config = dict(
    n_head=2,
    n_kv_head=2,
    activation='swiglu',
    norm_eps=1e-05,
    rope_base=10000.0,
    rope_fraction=1.0,
    bias='none',
    init='trunc',
    init_std_up=0.0724,
    lr_head=0.00822,
    decay_shape='linear',
    batch_tokens=65536,
    seq_len=512,
    dataset='wikipedia_en',
)
Each number is 128 + 24 x the weight over its row's rms, rounded and kept within 0 to 255. Layers, rows and columns count from 0. Numbers have three digits each. The size before them is the row's rms in percent of the matrix's.

# layer 10 attention output (transposed), 128x128, rms 0.0628, rows 69-94, columns 0-127
101:109081109175113130146143142109136084144109122105125111117173143143082122115140143148130130092140102118133112142114118176103124100117155114114111183121083165117100143136129080136163119135105120097119136146135152120100093169117051122149143131129091123104159139153109143139129117134106169127089142119106090089124093139107108132135112143130170109139117113102144168171136134099114129122080
101:118176120128148121115122156143120109126122152121128074114173178098110164087158120123178140121129136107100118124059141150159114123139130149128138119142104101187105127105170118116106188132112134156108128138126144159111166123148107144137096137101094126097137147119083112148121136147139124152110093124152143118149112073110167115131136103122116135094140091134107143100084141103113125150165
090:130129145139104114114124102092097137093128152111134125102116134135133146139091155113055103154124142122101147093106124127120089100098106132130078121151179140093138084138155137135154184119092093069112130127140175121120085163139082157102129125145154116157128091131140122094102128091102165162133129103100118146112158130124123122103139110081123111132153097100134116109124135136097125131120
109:114091151164097122073114101127137074098136141120133126115105115152100142124170117120055154138123122133141134104109127119126141163104141133143140145162165153128115142098122094132134070123095153147068126132102079125071152146126113101108121164151136140124120120104144156124140131141145127130113138143099135153106060121141155159136138153122123091110146130089136111153142121167136142101168
086:149144151144085138081105177099135139156150136120162152112111140138153130120119157119092113128124125094130143160167156125154095135098144088137139116143141156107145164132106200154136180097106078132124155123115137122117100146120154154089099136112140123108076132099133114086120121150127088131160135122140151142101141157148119136102109096107160084158075151128123129104123161125115132118107
095:105140092122140160154133102121125163131110144113093141159090140129110154129154124114113133117120108156154121141171173122149120156109175153129094141149119138118094182185142123110175120129112137138095104158141060139104155139068083173171159131105148121121102154110150156131143090163133147142102155123107142113138120144134160107122112132140133090137113124124156147118169137143151110148128
094:139135116119099134173100143134172145155113152133108115170173098130128145095139158108133086104151142134126156160163117093147173140148149114087120118156112134182113183117124135131112076126136109129141137127139111147131145126107077099173106124151104112101173136084176125119117131089131105128106164120150138137113142131122154102158100125068127144130113106159130115151118109116131159163145
104:135140152160197144114104109124095154190157104111118120134145141138117148154139137081139089106148117107145115121128131108151141137142125143146109125141097151149146139160078169125120162142099129110100121105167151147102095149157097104169139159115139116118090085147098114141170143106085133146124141173113134142113141168099151134143085106151109100101152147133126137168148118112135135094094
086:142086175138145131155093121094082096141162130143165115110096140114109145108136109092131133139123133132123135158163145157140163141130133131098141152119104119096152099156161192107145087121104127158100102139136142142175132163159124116117182097121078127145154130147139126113166161147151121097108109109146125148104102142114144122128117138142112160146119094153166142125158141124180147165164
103:119124123123138151126129102126131138144113092161159092124123089157100140133182140067094139140128133138119145146080097135097140154161157140088077125161117112122149131133122139163153128160110085082123086127130098104120085136124136139124151149109138135102094129171111069176168142139165110125129122112108098175152149123101129136113137124126145120127126156081100124152126114118150087110123
099:165115152135164129167140107098154152110123120174122130164112120150122126132175107123085173105141114129118133135108110130114111113145148111150141119127165112115093139070177123130083110085087148185103135108118111133122133131168151080167124099159118138138134110120138099096140157123098115124129128130192163131106112145105124088127130091137118119165144168136121081146116142139098151131114
092:135141117131098152172091149148113123115110145154116111099144132122132136131115104108133130126107171136119133135125099159154126133167089099127129150153103142135110143099138172084140153088109100106197145138070103087174127150143164145134103101117093140101136161118106114156119121146171126143168121081104147099143174071110101114133165136108138130125111118116130120149100128133121160100156
104:165181142108102106100138120149117127094079092112150137139134141109162117123161166115156167139161121147098100104146141140172137149152086134146130111150126131105111088117096091130140135088137127143099133125128172145093132090119072086166087106137127147145132135131133140100125095145168093148117099147122140152149142093121142091120128177118134139131102098126137114166097162165125126137125
101:126137145190180150120143125126127121108115114143151110128130121122166100128120120122102083133137084120116125177120126129139130159098115109143150149121113131129107173089097130155103100121154148133083181094142136125119072108135132104150095129175151187136100129131132094139159120091117087107150139146173114127105112171094124155137156143128157120099105102145156123092120123125149108166110
094:148158144131138098116125121156126118147115119084113123121147096106148136142179115171147106109080080158152101138112143151108170149127126141127162134152117102129153184135104149152123114133108117101079150146158122149134121140106159140147082116124119090115108122130166072135120143046151138106125141122157157173110132123103115090127161148106138176123150137134137131148133132147118086118137
094:149149150142091152153136090122092130131165118144106141115153143136108126128155148121134173132121138111127151111129140104131139124140138135154110126151143116118132169125158124119128141133147059143139168116122119087093103141101151094131152100167193127177137134108069092122114123151138092167156116117148168120126106116114075113110147160104107061133121121092113101134130113122154139105175
095:119095140152110130098166139154118101131122132133100067082142134112092132109126108120103133163148120105094123148134140117110149113134088191105123140167098137085149147122132128110163099155139095140140135140133155087118146116100192140096126174113128112155099141116078144117098134132145151134083153129141106138119113151132096114129130115185126157138140168148130163130149149152121150079112
094:100143158123130151124144124148158150130120079102134114139100105115145144128137110153141141121111134108137100111113145095143123101156143152075130108141139136139140097074111137098136104169166157161086111105114181156144121099109105104128125161120111125160113119146164094142143101121078090144177157133154166134086143122106131159107107105128108120133192120126126128157105090143169169136144
100:120074136089109127090165135146125118157123132102144116079167150156134111096099117123163139132142118106140131129138162122122135152099136098097130102119108115131149108164166150107130154109104131153143132117106134156162104149151091130118116137167087145107127117112074124140129135145075152151138121095117150115119096137156121141164085154114178115153115156100154102156179090106119152153080
102:111139133133087123064153123131159131101128127144117124120134127146137128199090149157141128112169125131136111129097115158130142116129086108108136138111114105092167115153159111089121137109160077117174128145080119071092094146130096125110120095100121125140117143136116142093056122133117159166131097087146133112164123122167120091111127085155143123123132116111110125126132132148158127138146
098:091131143132120120134121103156103058141130164164124120149136126118110127091204117102173181130148121142101111113142123097125089101112165119133160152121171128173167143102148103148139113160096101110129137148153094112123074154114136151095106136106138107135116182115116141138091105136139132117149107144162109121144123118128128138164158106158152130114141126110132136141117175143135107097159
097:128148108144135131105144110143153143184141120114136147154070158106108152125150100121105166142111105144161109137148142160109138098131157136147129118160133172147158115131111151134122092122116125103138124109112168131171096155095117113147136167101081171108160131129099146133149120123153158115152139102100173110119072135122132122156153133100133092089116132140106162093079136096172142087127
087:118075152105154113138115124138185116136124175119107112109147152132135152143136119157120097144090107145109138117100143118128126159129126131113116137102103082144161123133129139154095182089116127110088148116133181139116157185125055098121171109116140129142090093110147195143099105136132120094146122114104095118141104126133122139139125143171142123128115109108151131137145122090106147110088
086:088118085124130088111112142122063126153078160120143143124096163162089119157114132136120128136155071132099141145136126132144106155081173107161129138109139121112145137161146153134108183127123137147158107125100108123101107143128104137108110128122109117124086079162098106122132114105130100150102131115163141150168105159136130163124114111153123086105150122110183129148141115128088099148136
093:064118113116128085126164129085121120095102109116095176087104121108137109105100128129129097157122122124136169125108127153160125124119154146154146112135119173140135149113145149124141099110132121121071131157135116120100130132135151109133097172144147123122121151067128117106142129088136197121109109139108109149131113186133101100126142070155191108117141127138138123156111135117149150105109
090:176171118131126135134102127120130127121137138122109132111128104114088163120167078133135120139131129146151103135174070143134117148124169153132101130106146132116126118143160150169108155134119148063093140114155160080116145181122086126149131142114163097110106098130117110127130127150113126090121161105118114106067118123144122122131118124174150157088131156147171095103157131127162114086143
# layer 10 attention value, 128x128, rms 0.0506, rows 70-94, columns 0-127
105:158088100160170082158118122116151131091129154142128114104139135110128132142124126124076127126139150165102113117121129088133161110054140163137149141118138083091157111149084144149129124112147079146146145147083107149134105150154147111121172156156139142180138127085198112100102133132148141115128142128092154127121129144131104130116109115139106091143120177124122136135131143121110109128099
087:103179122133118110130158139139108116130072091133123147130111140108065111146117071160132132128103141163150146105118124179154157153151155117126158111106141117131131150126106089126155164075161167142152124108141116145122117140105125094093088068158119147091104117141121178140156094145124115128120107136102122110126121166096171131143146138178163145146147129141156124138135151110120120125127
106:131126135100147122137091107127133142112156087115110134101136119156139148149104165169190109148160148101113126121121103116125135136159087100087170144106145098124105138144155136141153154095145110138126149130170118072131091153135133154162081099127127102119119108130113125118128144144080109150176141130155158114174163162151108113139149103118128135134159107178098133173139134088139109152107
085:106114108145178110121116158122111158113089117128139153123152115122104174091128122147134139102102118166145167100135128154130114129137141107074142094131116142155129137133119119125112115117116142107153116070103168130162165115119118114135096110124138097163148112201126147144126086115113160132129087123167125145136152103153156102157082113147118151116159084107102082128121106122162120104177
102:124135151112122100112179116143089140107069154125122117131114086108099092146133157143180115153135122129114115135107127107184148132151095141125147153088102155128142088085121107156134110124129128099127129112152119154146124092135103152178115110140123132143157128116108089083105136102114084119163110122172159154150158137136069144106107108110134136116108126153148119121116129171136157091171
095:151110106139116154137135096105152124075128094098142126119105117104110140131118121125095172166121129125127131123156167135100142091115131107099091119067132176119125097127157143125164140130135112127107117145092136113135130114126139135114158107088135121146140114080094133154105164073113099127121108105142138124152162117159098139092127122117063098129117128102142116101142179125141106053105
106:118107112099126126116112152106113139123118126129124141097146166106140128104133115161139133150130088174152130160111145119126130149121160119126183119139130122123104108101150133081117154132153136119147083131092114113136147119143152171115166130139132126093161163131119191128086117107165099103111145102148202139126115127166136123056164178124153116101121128113144101149150141134159115136176
096:161138118092167148136122156141131115097111110071116132127099154094118129126144125164101155136094097112152137141088139097104135143115125047160092128150168154082147102103122118150133145154147103094155124127125140153122137180074125169133088161135168148118171135126136150118156132110097129143132112156148103145159125084136103111125133143133124103110158147140124152147140139121113163157129
098:142116137141121138136115135112112078121156130142118160123156152071135115171110165129161094095139142183124101129161141115184134105112115085157143094131169157129133095142131165072110111121139151161135131147138138121116124088103132179115117117130141118142123152173130145138113134159115133173146149133175136083142105125156121102084110136131128174088131118171157107122113141103128122158126
101:087112105165138141168099162132164122135159126092118130122118149137123159100127178104172091145146156102126101133137155145105153128118080118088104153129074114150133105161146139151064145156149146113147143134143123153091115183131130125096145141108155114119111106142104148162149134154111132116094101148143122098177120141152157152111155152101150112111105133113136137132106145078154109138147
095:153100116147149091193129093111147107147181091099163120104112127120095137114156097156144105148122117099140170154146157117147088091099162141114136104116156155121121084130144119158113091125101147170113093115109122120141125113131136122145159146138130141145144091116149123120150108135132111139116095167143080122153106157119116122131085103122102162168145111106145141136072154116149145123083
096:125093090158120126159092130120129125142196178162103101140159125118128123114138135104118098101129105146128173081095147139110124117150124161113129134135129148075119126149113081120131140099147115162130159091122114145189118107115105131093108148118147151116136093138136133162124174133095131113138135136088147099120150157097112131091138091109155110170159121127102130139136131104114138061140
098:110128144090157140120130152083107105175136142109129145122154144146167189111169123119107152121162105097120126115110138117135136093121078108116126179127135119155157086112161116088140150126087094123149120122108108128116129108126136128079144124127145126146114089145141127136114121137131172159094100102136162132096178114151125116121136131152111087113052094110126072127129096116125107122134
092:137096133119140125164139125122146120136156201149135147135115111138106108106094139121110138117162108090116141099179109150160079107114110127138118156132160164144119098111123145099110115102146137127147153092107132121131120119081132139138171158122150187154130146104106180106114097163120114140177105075128134099142146135156145139126096161145134089122107124151139130137142083101117097095166
094:120140122130155136133111140160158109098118127106177133130133121119138161148116112154130107149146123151117166106130164142125109130125105128118124161133142132148121092138126129182104137129130147157164115132120139186154115099173127115152131119095076130125126128076162192160098105100133144120114113169125086109133200143138126122125120121152182175155178113166137133126110133129106097146093
099:154155115137112138184091121108157092129125117125157155148152086128132129177141118170126188101162138123161135158094117120109130174161099092131142098118172130162164152134149150125145139092135156080135128101114114102188138130128130116119106146114137134138122184131120145125112108126152114116147125122074133087152097098091158159107103122125144149116135154118139113136099104130144127163108
095:121141133082126124107141129150155163125121154101149123121145155096152073146093124136095119096149135134133113162140114152083113137118120112108121149131089145164110144110124129118131147139128091153188115128155102112132130104133097176123138135121088116095147142131103142157115142150124180089086099133101151134153097146096141167114146128148072083103089152132147153130112192112128112124099
105:116160094128143115150141117141123125124129079114114088155120185146088171121155133124110148134125117104158107118121099127117115133143171100137138092127155128183104148129072126094121133100126125108113109149124179067165139130136120121131135121120155114150137142102186128109112120116117119086107107127114125110159166138151136112076147122137113194085110128147101165137105160148136134142158
098:147157139164086102166128106144109096113098094121177133133159128127131120066147107093093139133106154069146161094144117117149098144123155147144172085107150153164129147127132114170168137120111144140139173113164103151153106105137105121149095124128143114162128131102135153142186126110175140157135155126071125123135112148125122138113159124118107163130163129142128137124116112104120102125130
102:174101109127149140111146126126134130124150114113109178156124094144126109163090188149082091160156165104098148149146138151173137178126095115117137087137149142119111122158105157139113094122127113182095169117118133116155126117183129115129089139126138140130107118149165112170098120115137122161108142113124160142132163134136121148124125147092120102115160131168107148146141080111138101143105
100:111089092100171142111115104097123136102146159096152115153116091139201112137117098183147101129075143141148124143097102159136118126125125133124117148109168105139111136121108124151120151137124125123189124121145119101079140110147154177121161078155147131144117151136127106107127097127084095140140096140121143182112139109145091116091122124153109139123166095106141129134107136122097152145127
085:124173072116097130116130112140112137128124105127142111109123173136102105105148093140130136105135131102128114152126090123132110083129132146142116099148172147127114149145121140162139157154137090106141083151149166134150125140183132144127115127130123124133086125146177128077130147113157124169122112137136163129149143099110132135114075160118213096114120123169121137148173157161122115170115
088:098177149122132136124139101128112103116121120102133142126179103114142171122133133114135089130168172135161143103104117150139143096098159090104175102133144101127127141099104129125138147115114168137166112108129135149117100131155118117137101113128144132139130112131137133119148134163138138145088122124137168081106138109111135108120113119098131172172109175165085130115176097123180135088200
095:113124148128123160142106098115117164111115126159160101173103090170102145142184170121164167139158153103112120130108122147130155139160100116120157131114126113104106123105152091129097132137103135175164153128139124079137117149119097077129160085110138090126153153156095149129114084168127114158120101135089146101108124137158144132136115123130097117115149119126088116113098151175132159148137
089:131087114144117118103162054141106101147105175148113173128138143143076150106102110135146128121108131151129095180121158112112135136153105098166166126109120150119145148108131140142132132146121130122155122136131114137112174122160133131141148106148110157131157148120168105095148139109138117197129075112162125168172134111103136140128158136122150127130140105138115110165138088061140127125148